{
  "num_hidden_layers": 13,
  "hidden_size": 128,
  "num_attention_heads": 4,
  "num_key_value_heads": 2,
  "head_dim": 32,
  "intermediate_size": 256,
  "vocab_size": 4096,
  "hidden_act": "swiglu",
  "norm": "rmsnorm",
  "norm_place": "pre",
  "norm_eps": 1e-05,
  "positions": "rope",
  "rope_theta": 10000.0,
  "rope_fraction": 1.0,
  "qk_norm": true,
  "attn_scale": 0.177,
  "bias": "none",
  "tie_word_embeddings": true,
  "parallel_block": false,
  "init": "normal",
  "init_std_qkv": 0.0408,
  "init_std_o": 0.0,
  "init_std_up": 0.0408,
  "init_std_down": 0.0,
  "optimizer": "soap_variant",
  "learning_rate": 0.011,
  "lr_mult_qkv": 0.7,
  "beta1": 0.95,
  "beta2": 0.98,
  "lr_head": 0.00741,
  "max_grad_norm": 1.0,
  "warmup_steps": 33,
  "schedule": "wsd",
  "decay_fraction": 0.632,
  "decay_shape": "linear",
  "final_lr_fraction": 0.0,
  "batch_tokens": 32768,
  "max_seq_len": 256,
  "doc_mask": false,
  "z_loss": 1e-05,
  "train_tokens": 122400000,
  "max_steps": 3736,
  "dataset": "wikipedia_en"
}
Each number is 128 + 32 x the weight over its row's rms, rounded and kept within 0 to 255. Layers, rows and columns count from 0. Numbers have three digits each. The size before them is the row's rms in percent of the matrix's.

# o: layer 4 attention output (transposed), 128x128, rms 0.398, rows 76-95,107-127, columns 64-127
# v: layer 4 attention value, 64x128, rms 0.286, rows 44-63, columns 64-127
# gate: layer 4 MLP gate, 256x128, rms 0.4, rows 0-10, columns 64-127
# up: layer 4 MLP up, 256x128, rms 0.42, rows 0-10, columns 64-127
# down: layer 4 MLP down (transposed), 256x128, rms 0.4, rows 0-9, columns 64-127
o107 097:164119081142116116125141077100137085106151171058139115161120192112111157152169068053136122140078114132154138172109071206167108116144143132111156137160109154157142152156154125135055115147157085
v44 104:099114121185106113098101105141092124071104096147100135111152091102151128142105111106150155171130160164143130128166132102121154111068172165109150182121179081088156142176145129145148143213121174
o76 095:099136152167125110133087108094127152097149129133102191169139142081064117133129138102065088117120117157203160125123139079117125131137181102115167209086143116095153141157048135152067124132118107
o108 100:114148176154134134088150121114100110093099131134099101112138117099188104179039123139109130135099123105079105143159107105132117079135134123116070133087097101146151115075142130136117182154063163
v45 097:077210158101139133099103077156091195087092118126169097109176166167127141132124107111101172127191145117131049120138150137149191118135125169097163158141111156095110131144138201135082150096058068
o77 101:182106097114160045108138171150128085046159150069122142171154081115143120081182139104095142160144146160140182081128136103108086187194119142158175081083136141120135140129101147140136111129115102
o109 097:163171114138105171114099102136131171162141161158115145086156191111127098193117130110132099123110135107118105155185116110084164106076105155090068113041072158138158129177156081113131077072142155
v46 095:148137178116115075135162180106124115112138131142137081119203148110105158075141159097142106160071111108159130069171162088133129153141206149142134088141128152101185115163117165149187209061127153
o78 106:140167169194145110116168108102162089099133088111162118076156188120086111141144163089132127127109157110144116119140124146102132058105048133097123097157114080136125101112147081156113109133101145
o110 081:088110132085117166107158171141144140184169135156121141125115032161165140158189102168072088149092106122124089091157160118112112116158138116147167141137139175159119092139137159072101142091150124
v47 096:160131087189102112118163177145104190108166144133123124088125082126194116094153130145136130147123111138119207130147091141141169165096099126114152123157180101043141120128132141076101115198128079
o79 087:170187090111060146138148181164064108189164132096107139118144157125175082150077116126137146110142057085142176107124115100186146098129135150183113151102133087113176130127161109101153119134158114
o111 093:032126215227149114165150163105155118090138109108127109155097148070135169116152115176142094092115117171148139124068173189158123167153133156107134146113146142125121126180124138102173141072163102
v48 098:168153123133227125075131222085164127067125136139103125137110135114121122146180148132082086125123108094150074146143106109124135122122104139147088131134130090129109123112158186129091096111114102
o80 096:124081106166094130113122147149127133062175113114185109161106086084072147130123147102182104177132169180125148141112114100111130117114124169181105164111082104136160136137051107148114074160120132
o112 101:137153132050179182143119056152146154174096169062106147120170153102138199142130119197109178107133123067133148122083116142142079118153124111093122134111145138122082088116145158162109155131160086
v49 100:082175142121122069137155093143096143181096149170153139110079070101137056153145112154113160141122170124068139112111139104171123109180151138093096143148102112138138169122132137093144081142118186
o81 094:135106077090057133128150148098168147121119128064138142146116143209145132144099155169168170146184119161159172111140059120086087168109136102127155181102178113187074087098142156127115160124081152
o113 104:106167152166186106153053134116096079147055130151122095115103132153168133143138120084086085108076116126118081141137138127145181176135154113134127117152126083147143184096152132129063075086111165
v50 096:133095145165166049085081092142191165117112158092143189096126129084150148077131139167135097085147104108171083136159115091082081156135149133173164115161135114076067131160095097147142120117144099
o82 089:132117173065095112138117102148071122176076114146121155124180124149130158179132155148133070108143140107111150083153090113150100176154140130130112184230148179149128111125121107117131116172113100
o114 101:156144108142202113078143111089177149159141148120128136122121164108149129072142113099135121132092112150136143146140183133121166051141033063093098088078149115143116140158105137116051132113114107
v51 100:140172122100151103184103104108141142174172115157138135101160061166138065133069146055089136121101129116094035161081130114112070107118129125197107097107124171102134179163145150136115134157134098
o83 086:096146170123108150099107165095151152145127084202123131154157122150121081176100140153038092155083117157138141172137088097129187086123126131126153140161090163134109160088086102185072143184102139
o115 106:160145112085151117190093111128156107102162152123147121151152186148136115121136189060167149107148126154092142114153066145126098149081139093100073097104118113149129140103171146070180087106141093
v52 107:172100126121167191111156210161075103185099148127126141168099153091137102097180102088140138125159140131135094183189107153125097157125139078135142126188089185096078137127169128124145151117145067
o84 104:112139140116129139146134110165147156129054108131152101136105082145072132152182149170191238103169171112126162076106089138155122117102144084122093158145168121106141199095118156137113110144180120
o116 091:118114130098117124105106170107133111071163152055212143140152147128092103132147133090115108135164088149191093099080073132152153114132172110187111080085159135132114060135132092083141131118147118
v53 081:165135128088097117072105121107132137124126152186161167100148120160121091091093134093142147116126145087118138116168153165155165112085138136122217127133095093126132134183073042146126116176122100
o85 091:149108131121135125139116123165133115123196123142125126099107159079160118106127127145078096173094133206132128125137113151119115087188171117122096123129152141102117126132150147129142062193140076
o117 094:115141092087139148133156174127177156137094088098122085144183113189142111156073140108158145126115095190163158126148105113160135159061079177116103178145121130134142133112040111079094181165090123
v54 107:135149096136088161072079157104164121117149130118130074162144135177125148076149138175091144137136093077155112159139079122129139128153131107097117067146137199128134139091110134129119119156155085
o86 096:063161135199098116105160160154129208162148109120128092143124074144129159126155132108128117095103104126115108132109082147060106122162085077155102158169111191123124097149060144093113093118112165
o118 101:123091077092122181087144197108153117126160119081128145120090159110124132131125103124084121107099171081085138114094134139126129081118161124113136080144057139071104159122118114094121168116197148
v55 096:098108178150126140100119117087137096072069168103144040146150072096088080170123140145107120112131173169122138174124123197101087109179118083158118112142083107189119110126123101102119128167157114
o87 090:000120112105115082127084134107077142185131172176200108137107120146166118138168099154085091104118145096157158141078049116112125168114098147111060162125135139152132152106132112150138134120091158
o119 102:230160161121092202148181114127170111163158142164091139128071113146138075183111132149160163166156128112041136126097114164125174130129173146128125156153130140127163100173159070108146133097165088
v56 110:150133152092125146117110118176164049047104126120118149068115152128166105124144108083110139115095148106131160128107094179177135132138083116176144092166106185164135123168152101116130173160167077
o88 096:158115150184153117148149159080132097086162160106104159143099081108103111113134119158142161158115134157120095066140113126125158096101146120089154126170125113109150156128094110193163197119110150
o120 108:139090136096125189050113116132157165141180084114160116112134133136127125089156173091115112150135135118095141162069097161140136121119137126132143117173142074161136156143168091050184099083129104
v57 104:197104102106060089109140192146086125099133155122163161103093176120111150104111117147105123100114166079138149146114090158112188126072139095148117149087120145118087112135112099053075164158125108
o89 104:161132112117193087126119091111157147103154153124097121103107152149097085135079115173124134154095165074152079153073136137132119102107138119107124159090143142137129145112101104136139102152139125
o121 089:196118136136080126126100212207144110075153143110046163116081114107167096084163145075091107123131081187153101111122137125140134160139186098151165141133143117070102163096069130125109144108150101
v58 098:153122137152175188108121098094121190177136056116133124085111098152142141128082173174137196153158148122187125138105128107146152123176097153135126109091160105104116101094140104143198120124131087
o90 093:119135113135125109056200137130081102136167173089119081109141104117093156119143150136116151139144142094126107131157105078120109134129138101115120117127139191184106120121110159122042166135147136
o122 107:167086128165104129180092152169130056105136074169116137126116144116113147156137107088148065069127158106158150142062143122134121162093060133159148162135099125029139087136158148142136092101168143
v59 102:138110101111130086091170144156157149146159173125101134121147126112148124146117058129150111131134120049107116105129151139151103105136096155099118163124132117165119091151128072101180189121134115
o91 101:167138182117175119142138089083125139097129129134104117098168078153203095169063133151154130141151164119094090136067075058060136116104162147086148170120118145171135144101160106113136116124099106
o123 100:138157087135125099151098168099128118103143112162172199151126152132088134114140098100098099130098096132180125125132142135199094119084095158104175139116164089165124147141087168102105099162128107
v60 102:073118196129150164132148141104101128119092173150080165153119124077111115116172182135081157126157131148112141155148141119137111083110065121143115068125065159118167131137136081139112116095088128
o92 095:141131107164099053140100112160144187074085140159128150131132101096081131155088146061130145115161176164167160151135134111154152123119157153124146087137153195106129111136102159146107132182058151
o124 099:130137128153122137147102144164145116132136150099159128191092144125129159154143096116107104134066172118073154125149188103162199161142085160107129198126137107135072118125161098081165161088194102
v61 107:095109170069118233150072146239130194130152109112158096160134102096107129164177143180151143093144152118126099144160092096097131201129080117171106075056165092119116107107123135162122139131132126
o93 101:097129144171092117084136160108114142064061175077137173078106095080055106121130147066111096120159132103113101167151075129131137161123098110130129154104118142158120108130158135116181122148146099
o125 101:124086153100221115124161149103125083108109175091106063139157113133160126124135177137136181099173157175128136105111202166109109118083168144150117144098106124097136133110092151135126127128121158
v62 119:178134086161139072176093106123100134141069090137112066143134138145160080186081153168123176101111127140132112151079178066179109122169189187168122097156124100171139087100085154119108140158141162
o94 099:123145102131137116116094129216148142158150095103119111090126121139083138140175150120079172165098117091158163105096120136207183130098114092096177121158181158133127134173106127070121161161105154
o126 108:137128107100078172130085077106117118131071146121141110162105129130179138155097120137157192073097162165058134181087130104095091123190143156176111137191155093142132119110075126150143112142111165
v63 100:169093110158091136137127115111103142103092154104112117131145078113117148131136159153103114154082160156085106125135142107125136116174145120119056121118102104115122060141110128183089114129102150
o95 100:193114180100137104170149152177076197150133138139090073176137143116108142159113101075119142127148131187211118139104178127159110120132088167093109147147162095091128124128140154158114164122155125
o127 103:081145091097086146190161123127155079123089084123099143102064090093141144133139121150122100196148176147082159110147131102125189094134182090083185132111099106117118096124126150092134110182082143
gate0 105:113103153103216108102085129084102087102136155168157089153138147134151143059090113155124177120179161096210162118074062120120133139119159117165156181191189127074145117104105137124098123175127142
up0 103:141154106176103120134068179177079220165116171135110188111111124118089138156174161123147067132131137136134113128134124063149141155114123092096120128119099131169127144109127124157098102105153120
down0 103:181110150123080076140107153152132138131119161114128203061089129149111162112125148118114138132177185162151154152127184134116084172108161177160056155175134166138166134070094140203108098139122073
gate1 110:144154124148131189160080159134186122135110184184141114159120121157181163160130131125115111130121108156178110111128107155114151078133150141133186188141059112174155100131083151143069118194124057
up1 104:119100138103149107126147105170123122154049105072168176145148130103113139164164044124136129119110110136121100166179182115131074126128069186153139173061065154088132074145161138081146156134119113
down1 107:131115141157132147182134159132069152112140146076130161157087154069088218138138105112124146170112123142176160113119110168129117082168172129121145082179167165151142151121148152159129114099096079
gate2 092:093151117133125120148111139110095114093104125112140086119106126167080139110150134120167158141137175134106116110105098195126110181147147156155135178110142136150105144142048127106103119101086063
up2 093:152109145144123160214100167155097153129126163089141084053149157114141148119127176128124133117138107105113076118062116095066121125146114144072079141138155133144122132102184131128168103114173080
down2 093:098115129153105142093147147086146132175127169143136124122153103111097185081166138153162102153131111148092091092160129126169112153136067144204091151174106086146091101182142172139147079174152144
gate3 095:141166095129139174171139091021131145137126113146115151155106133065123071123185173186106181120160172151172151142156120126173092149127135141092124159106164143163100113077135114117077131158172101
up3 096:143155194097087113056092176137118123198102095122138131112143143113119061113118082070141064075127109185149101146071116152100133127136135140125177135136038139106141127179098143145155169123120126
down3 097:150130168075151159095090156109135112114124091141155113184147064137131118124114122106114135123124131161110163147086117169138154136147190136111127152136158108105104140188134173182162166160121190
gate4 103:120113129155107162163121102146121092046076085126160142168215107121154093146147163158226123109107194100144169064134142094127094108103161176132144130199156143116085124132091131163116160133099153
up4 102:179118134170145085136126186155146150146112088132189119130155143051043133105139152204119151158151184092128149164116140106145130121170080136180114137188124099128128120127122156130130129087126150
down4 101:098106119214114145123137094148186111105154177096120084145197128102188119125091136145087181146176133104144147085081186153126120181132112119168131117106120165122136127147171140102192170167143140
gate5 088:097142102130094087171064146104104086106129067131111112158159106197189096126124147137109154187106109146180114155155143158121156217149211105143181132157091130098126112131112139108102130102127082
up5 087:080140062108114135132079122141102185075151182106160150117200137113133135138115122197143083177125093126164112119105068136132146142137190112150189157128097130139149126152174135142065089160171112
down5 095:171115080196126118148095099118129098110059057090176169135134177142142136129156165092092170082159146166136144053121189137090143088126159143143190118169096120124141145140125145109121131129089077
gate6 101:041099088171171115180135171152119177084123117153143131146105136141116126120043119162104150123156118116158132109121163194133172112171170111130066105100141083183154127148124158125136141119112092
up6 111:159131140138122129111118114126137131124148058142124152145125116129117089107134129164138170142152121158143149093095082105127183099119159184133104078055111119128090149131156065203082136077165122
down6 105:080087115153143090108123162170147126075126114101149147084118187100144096198116101152093108161101111110136202087122095039118117114087148144146127138117130092156118188141156117123156150173135110
gate7 090:138095105125192177116168131158149077179159109127178128170112149095194154143151101125090102126188095175150068134143145151141127146202144144183112112144108109097172145153104162155132123105122125
up7 092:175109114152133095126131084105145125121108137118104124112130124144121130172163103087176082115129041132094138160155111134119138120187085157108136122141157143079217144098167124108108134128134102
down7 094:096204136147112142116120073166145066147103130119123099115100162139109114135096198182150141174123060171085160185117158095115114091106155114136098126106159108110110113138135140186137157158160136
gate8 110:088101148102083073075131067137086115084127137120114099093155128150136132121161117127167152123111117158165137119134127200101121128103182153146113161119119119144127071113126143072155137128141104
up8 106:139072130097117147154123156155128125198127207133121167128125115147143139176148055139110148115115103138097155199149120157144063107122147080123129132079123192136070150100095139082115090160102134
down8 102:105169141197070121118105174087121146114129088186140143136154134127145089178147134112127119029145181126065141097111123149155094149111148146169133174167194137082128148065094078189117167071114141
gate9 091:094149187103116173115116076125091106133132134133148104157091122145105126110109166149130126127131120127124175151135114145094175188077117105073077123047136142098095189162130154104135036091161132
up9 088:132103132114105137159142143131132121107085119094152132197169115194172150172133052113153128136115124102098157114146134145123122054147154121137136141113174119131159137062157143070136130153216115
down9 091:144118139199131086112145105136070136113112136110156172179127104194084159172113169104215117167144123083131171114135088121131149130175157164090123103137129165126139100195042082182091122094109139
gate10 099:173149137135182175183123124127095113169107157134156092103165135094142094136106134098145133112161127134124166127122083131109185180105118106114126182075142108149108114035062139142117121136147200
up10 099:116146144157130143130168167125124118174112098156080142107103162175112096151188152132071124120141125076124109130169157097148135162158114089171054130133152150145169146178085148152096105136111166